Weights of a small transformer language model: 6 heads of 64 (2 for keys and values), 48.9M parameters.
Each number is 128 + 24 x the weight over its row's rms, rounded and kept within 0 to 255. Layers, rows and columns count from 0. The size above them is the row's rms in percent of the matrix's.

# layer 20 MLP up, 1536x384, rms 0.115, rows 1203-1215, columns 256-383
size [101  95 100 100  97  96  99 100  93  95 106 101 109]
[[138 169 116  97 112  93 127 136 112 111 139 178 153 149 171 177 148 150  84 118 148 125 132 112 136 148 157 140 146 131 124 161 165 159 153 154 133 106  95 122 133 138  87  82  85 126  95 130 113 119 165 145 134 118 122 101 115 152 111 112  98 151 133 153 112 115 119 176 133 153 186 113 155 125 135 159 124 123 136 134 120 157 113 114 111 136 120 155 131  87 135 141  99  90 114 147 144 143 129 141 111 141 139  95 133 132 128 184 166 105 140  94  80 110 112 129 129 135 141 139 117 148 134 107 136 119 154 103]
 [ 88 143  96 123 114 150 111 102 109 126 130 113  98 128 141 158 108 141 127 110 124 100 138 106 150 118 166 130 138 119 115 135 140 148 126 106 130 114 150 151 161 131 125 151 152 135 145 157 135 176 167  88 127 117 145 138 140 121 113 150 107 128 128 162 162 132 164  97 133 104 167  56 108 126  62 131 121 119 146 180 156 162 133 163 134 165 144 137 126  48  97 112 130 112 140 125 170 101 113 136  79 119 129 102 117  98 121 184  48 158 132 162 123 131  86 108 114 168 173 123  94 128 102 152 172 122 126 137]
 [120 132 101  81 133 121 116 146 130 149 145 175 123 150 165 139 139 122 121 151 134 158 133 157 136 129 139 118 147  95 121 140 112 147 127  93 109 183 103  86 153 146 120 142  97 135 145 133 119 161 150 140 174 124 130 116 136 100 143 134 148 154 169  89 118 141 117 138 132 143 132 179 119  86 135 153 140 139 122 128 107 132 134 117 114  95 153 148  91 126 128 123 122 101 144  97 151 142 116 171 115 126 144 104 145 113 164  89 122 120 128 150 112 125 117 142 122 140 115 111 133 127 138  86 117 105 132  84]
 [128 141 142 152 127 175 125 125  88 134 155 121 161  94 135 133  99  93 139 113 111 104 130 157 106 145 149  54 137 116 149 150 127 109 142  94 119 150 162 153 100 127 117 124 164 112 172  99 127 146 104 136 114 150  87 124 122 130 145 154 148 128 113 110 113 110 124 123 187 141 105 141 142 125 146 126 153 112 105 120  98 131 164 124 122 120 124 126  99  60  86  91 152 176 137 120 163 155  86 137 107 114 119 154  98 125 112 151 145 145 147 125 140 108 118 125 135 143 146 127 142 110  77 155 112 181 158 103]
 [125 130  97 110 154 146 137 134 101 101 120 157 148 124 114 118 170 125 151 165 152 169 175 119 159 139 180 116 113 160 150 129 155 152 131  78  81 128 101 109 181 145 120  89 155 144 105 124  68 119 127 132 159 136 127 168 145 110 137 122 117 131 129 104  98 115 149 147 123 118 141 136 158 137 140 115 151 108 161 156 131 162 120 147 126 151  95 107 123 129 123 152 132 153 117 123 126 164  98 123 150 114 132 114  98 101 116 136 136 137  92 165 111 124 117 136 122 122 133 157 116 139 110 116 124 154 134 159]
 [110 130  95 117 137 130 139 145 139 101 119 146 114 162  98 191 118  95  99 181 119 122 120 126 154 156  99  79 134 151 129 122 156 110 115 126 166  99 118 159 119 116 138 164 134 102  95  81  87 140 112 133 114 135 135 131 131 117 118 164 117 115 159 176 101 142  83 118 146 131 115 152 172  95 109 117  89 110 146 136  93 128 130 113  85  74 148 167 161 118 127 114 129 106 108 142 116 102 103 152 130 137  88 113 130  99 166 137 122 138 120  90 127 138 102 108 119  95  87 145 124 133 142 141 144 130 159 158]
 [120 105 104  92 114 122 146 138 200 165 127 130 112 126 118 100  96 159 107 124 125 127 118 128 111 152 117 176 123 116 120 133 125 141 146 117 102  94 112 138 151 139 120 108 159 130  96 118 135 141 125 132 179 123 133 172 149 162 103 112 180 167 145 137 161 168 161 126  97 156 119 156  99 117 102 122 131 120 119 131 142  99 131 168 115 139 139 149 161 156 115 136 140 112 132  67 105 176 138 116 159 150 123 119 116 110  94 143 109 124 109 132 120 138 154 153 128 114 152 125 137 129 119 150 124 111 135 148]
 [122 177 119 107  78 157 151 176 122 156 130 136 124 150 128 130 103  87 130 141 122 101 136  96 153 111 131  72  89  69 134 133  86  96 143 152 156 127 119 147 106 121  82  96 172 135 137 106 145 129  84 142 136 160 123 124 122 131 135 141 127 140 126 127 125 108 129 101 106 143 125 110 138 175 144 113 144 142 109 171  79 105 123  75 130 129 152 138 106 131 165 142 160 139 120 151 126 155 101 115 127 114 142  88 117 159 105 121  94 165 154 122 106 114 140 134 120 113 122 133 129 175 119 132 112 104 123 148]
 [120 129  87 157 125  97 125 125 115 105 119 110 109  93 142 137 116 147 133 141 116 128 137 118 136 141  92 173 135 136 117 126 154 160  96 143 123 142 107 136  95 127 133 109 142 135 138 131 139  90 132 114 155 146 133 151 146 154 115 154 138 145 149  81 100  91 132 177 125 138 169 119 117 127 138  96  98 167 165 106 151  76 119 107 172 146 155 173 157 125 130  98 104 180  91 125 117 148 150 124  77 129  95  70 139 142 105 121  97 118 140 125 146 150 164 124 152  80 128 128 121 125 109 131 138 128 131 119]
 [118 145 153  91 182 148 106 127 157 143 100 136 160 133  99 117  99 113 130 116 137 131  92 159 145 144 109 160 159 123 105 137 132 129 121 113 116 111 122 112  81 132 109 116 178 133  71  71 139 158 120 126 143 121 135  77 100 121 178 158 126 146 127 125 188  92 147  98 101 125 108 146 131 113 150 153 160 125 116 137 138 138 153 137 120 137 141 119 121  83 118  93 109 159 140 104 148 128 125 111 125 128 131 158 137 111 132 110 136 130 124 140 124 151 110 115  87 149 123 139 139 137 128 142 153 108 130 133]
 [103 105  72 128 143 192 138 126  94 139  92 131 140 157 122 159 154 128 102 150 100 141 132 116 145 160 152 158 101 132 152 109  92 113 158 149 126 133 133 152 122 119 150 167 119 169 115 128 131 147 176 112  91 100 150 137 151 128 158 115 146 104 135 142 121 130 142 131 131  59 116 170 154 162 159 175 135 156 122 188 110 139  95 138 155 128 118 112 131 120 121  98 136 124 129 115 154  46 179 146 164 151 117 126 136 127 160 137 108 114 131 106 119 142 115 115 132 126 122 139 147 156 168 126 132 139 112 126]
 [ 85 124 141 144 150 154 136 143 154 143  92 137 125 124 144 169 121 160 147 122 137 117 107 159 113  90 125 111 134 153 140 155 154 106 130 134 179 128 118  77 105  77 136 117 138 153 117 114 153 152 123 173 142 132 115 134 158 140 148 163 142 145  90 119  98  73 142  98 166 143 163 150 111 136 134  88 111 157 112 126 106 174 100 118 120 131 122 133 100 150 127 102 142 125 137 126 123 136 114 137 143 131 118 103 136 138 159  99 161 118 106  96 162 175 134 141 108 117 164  95 157 156 128  87 160 129 142 171]
 [114 107 136 148 115  94 113 117  79 124 118 140 123 100 121 116 101 122  80 160 105  99 124 150 137 110  90 125  91 141 123 174  71 110 124 108 129  87 132 110 101 129 125 135 135 153 197 136 135 130 110 121 130 160 102  99 151 102  70  96 141 131 124 130 102 151 137 109 122 132 103 148 121  96 131  67 135 150 140 125 184 113 110  72 164 114 132 163 104 171 139  85 115  99 120 156 101 109 130 138 112  97  91  71 106 161 118 122 122 116 119  92 121  95 114 109 140 104 141  88 148 121 135 109 130 101 141 138]]
# layer 20 MLP down (transposed), 1536x384, rms 0.127, rows 1203-1214, columns 256-383
size [ 93 100 105 104  99  95  99  95  97 101 102  95]
[[153  74 120 112 121  93 123  89 144 134  90 106 126 141  94 121 140 108  97  89 113 112 110 108 135 170 142 162 108  94 102  80 108 118 101 149 143 174 122 110 102 125 108  97 130  92  98 135 142 108 116 147 129  70 115 135 118  92 141 130 112 125 121  65 130 110 113 124  98 116 132 149 125 113 121 147 121  98  94 131  87 143 158 100 126  80 172 121 160 160 149  76 142 134 130 140 141 119 107  94 106 107 134 142 155 131 136 139  90 107 115 131  99 106 132  94  98  97 106 159 146 130 119 113 127 131 126 120]
 [131 105 122 145 146 117  77 116 149 161 173 108 145 116 133 131 130  92 146  90  86 135 150 155 110  69 118 125 169 132 115 107 106  94 121 120 151 103 103 121 123 124 139  83 142 166 132 145 133 100 158 138 100  98  99 136 138 132  95 137 134 150 128 126 121 132 106 145 150 117 138 162 145 130 145 145 110 110 121  72  88 111 158 116 127 115 153 147 142 124 140  97 148 157 151  83 118 136 109 132 141 139 104 142 134 109 140 105 152 107 146 143 106 109 115  79 120 147 113 122 143  85 166  95 145 129 134 130]
 [118 111 164 154 140 129 135 147  96 149 130 102 171  58 148 165  98  90 127 104 142 106 106 105 123 148 147 150  85 116 132 129 160 139 151 144 126 142 147  88 150 125 127 108 123 132 153  95 108 136 110 126 127 104 150 131 144 117 103 127 134 120 139  69 134 143 143 119 153 155 142  99 158 112 164 145 115 136  84 132 101 125 155 147 128 144 141 113 110 113 147 112 118 114 140 124 128 162 139 154 103 170 150 119 114  86 147 124 139 150 148 132 155 102 173 134 107 124 126  90 119 115 142 109 101 128 103 155]
 [141 143 112 136  99 154 125 136 134 133 141 113 140 134 113  90 150 149  99 129 173 144 148 129 124 112  99 115 156 135 130 105 146 153 173 107 152 147  93 112 117 130 137 133 110 120 158 100 139 140  70  91 155 147 114 123 111  85 138 147 125 129 110  84 124  89 135 108 128 125  99 164 140 147 138 132 135 143 127  83 157 122 152 109 128 145 142 113 152 131 172 153 152 129 185  93  93 100 101 121 126  83 108 102 147 110  94 115  86 112 126 150 112 109 124 158 157 141 127 117 168 145 117 110  84 149 128 134]
 [107 160 131 142 142 116 153 138 132 109 117 123 155 115 113 131  96  97 162 123 104  81 148 172  86 129  95 122 102 124 115  79 136 129 157  78 128 140 125 167 142 131 126 118 138 154 133 147 140 167  74 112 141 122 167 142 136 168 115 198 110 133  80 128 118 100 151 145 145 127 118  84 131  90 106 151 128 162 103 123  98 107 166 182 101 124 133 141 135  93 133 116 146 155 176 147 145  90 139 137 151 133 116 101  89 123 146 151 139 145  84 141 133 127 130 124 142 120  95 140  94 113 122 141 115 113 131 117]
 [136 186 145 124  92 114 118 152 125 116 112 106 126 113 123  46 115 137 139 136 123 113  91 128  94 112 114 169 114  95 102  98 108 141 132 112 110 148 132 153 121  85 118 118 101 134 117 144 102 135 139 101 157 130 118 125  83 108 123 130  91 130 132 137 107 129 166 138  96 145  83  83 129 112 109  98 118 134 140  85 147 128 132 113 127 102 169 136 115 146 102 131 159 129 129  86 122 121 116 158 123 132 153 147 119 125 113 134 140 124  94  89 149 176 132 127 130 134 115 127 119 125 149 104 149 121 106 162]
 [ 95 118 110 159 171 143  92 129 145 154 138 153 107  86 126 132 171 196 134 113 130 151 126 118 127 144 141 131 161 135 129 144 106 162 148  82 134 122 110 121 112 105 139 136 144 152 106 150 104 133 127 129 118 139  98 132 145 109 134 104 153 121 124 139 157 114 113 104 110 135 143 117 161 139 155 126 105 102 112 122 121  96 117 148 131 170 129  74 123 105 114  95 127 143 144  92  63 127 127 124  99 141 172  86 154 148 132 112 143 163 137 132 160 107 124 112 127 164 143 106 123 112 120 105 137 134 100 176]
 [124 125  94 120 173 112 121 141 123 144 113 115 121 102 107 139 129 133 125 194 144 120 149 176 144 165 128 105 121 105 124 124 111 107 118 150 115 104 114 124 101 137 132 136 117 125  67 125 129 113 147 138 146 112 133 153 135 134 143 141 138 123  95  86  94  95 135 111 120 126 118 150 108 138 134 100 133  94 151 136  97  90 111 106 131 123 151 125 118 166 103 140 120 146 156 121 121  66 163 119 148 110 152 118 152 107 133 106  98 117 132 132  86 104 122 125  59  78 145 102 157  68 146 142 115 120 116 122]
 [118 117 155 136 115 109 148 122 107 171 106 108 102 118 137 109 131 163 128 134 115 137 103 162 101 171 157 152 159 143 134 127  86 157 183 150 124 103 142 142 101 113 137 122 117 104 150 118 145 165 111  97 102 158 131 115 153 114  81 138 107 151 162  56 132  91  83 126 171 109 167 147 153 132 131 153 106 148  99  99 166 126  90 136 133 117 148 130 128 129 116 144 161 113 118 137 158 112  88 137 139 138 125 113 128 155 128 131  82 127 146 106 139 155 162  91 163 120 185 128 157 131 130 128 124 152 155 129]
 [113 114 127 116 149 125 129 121 103 136 134 145  82 157 179 138  94 147 151 113 162 141 157 111 155 140  96 134 109 128 112 133 123 135 107 160  83 165 134 116 122 106 101 101 117 114 122 140  94 149 130 126 119 133 134 117 158 141  93 111 105 128 122  94 120 119 135 115 105 116  92 120  98 198 115 100 103 111  99 114 118  62 112 127 125 141 162 125 160 166 165 112 135 122 129 110 155 188 126 125 122 142 156 165 137 109 129 124 119 135 140 150 106 119 126 121 137 155 109 156 139 145 144 136 143 120  98  79]
 [103 125 145  82  61 119 103 106 137 104  83  98 125 121 104 136 133 116 163  96 122 120 127 121 126 119 102 109 104  94 154 147 143 113  94 127 100 115 153 137 141  84 109 151 149 112 136 114  86 111  87 118 111 144 106 147 170 123 176  95 148 106 154 104 129 122 119 102 133   0 104 122 133 103 161 107  81 146 123 112 139 123  98 130 130 128 115 128 116 134  86 100 114  80 114 131 155 135 116 114  81 156 118 125  92 114 131 105 173 140 136 123 101 141 130 128 147  75 125 160  98 122 132 110 147  90 125 129]
 [149 135 167 127 146 139 149 148 157 159  60 118  92  98 100 121 123  98 209 119 113 114 149 148 127  96 132 152 146 157 132 146 138 113  90 131 129  98 105 137 109 133 133 136 119 167  92 133 130  92 126 121 126 133  92 134 111 112 101 127 132 125  99 117 142  99 129 109 148 145 149 123 141 124 117 122  87 167 106  80 136  85 169  95 138 121 129 134 115 113 114 116 138 132 123 156 130 116 160  88 122 111 105 145 110 164 146  90 137  97 129  79  70 121 115 127 156  96 124 129 124  78 114 150  79 102 134 147]]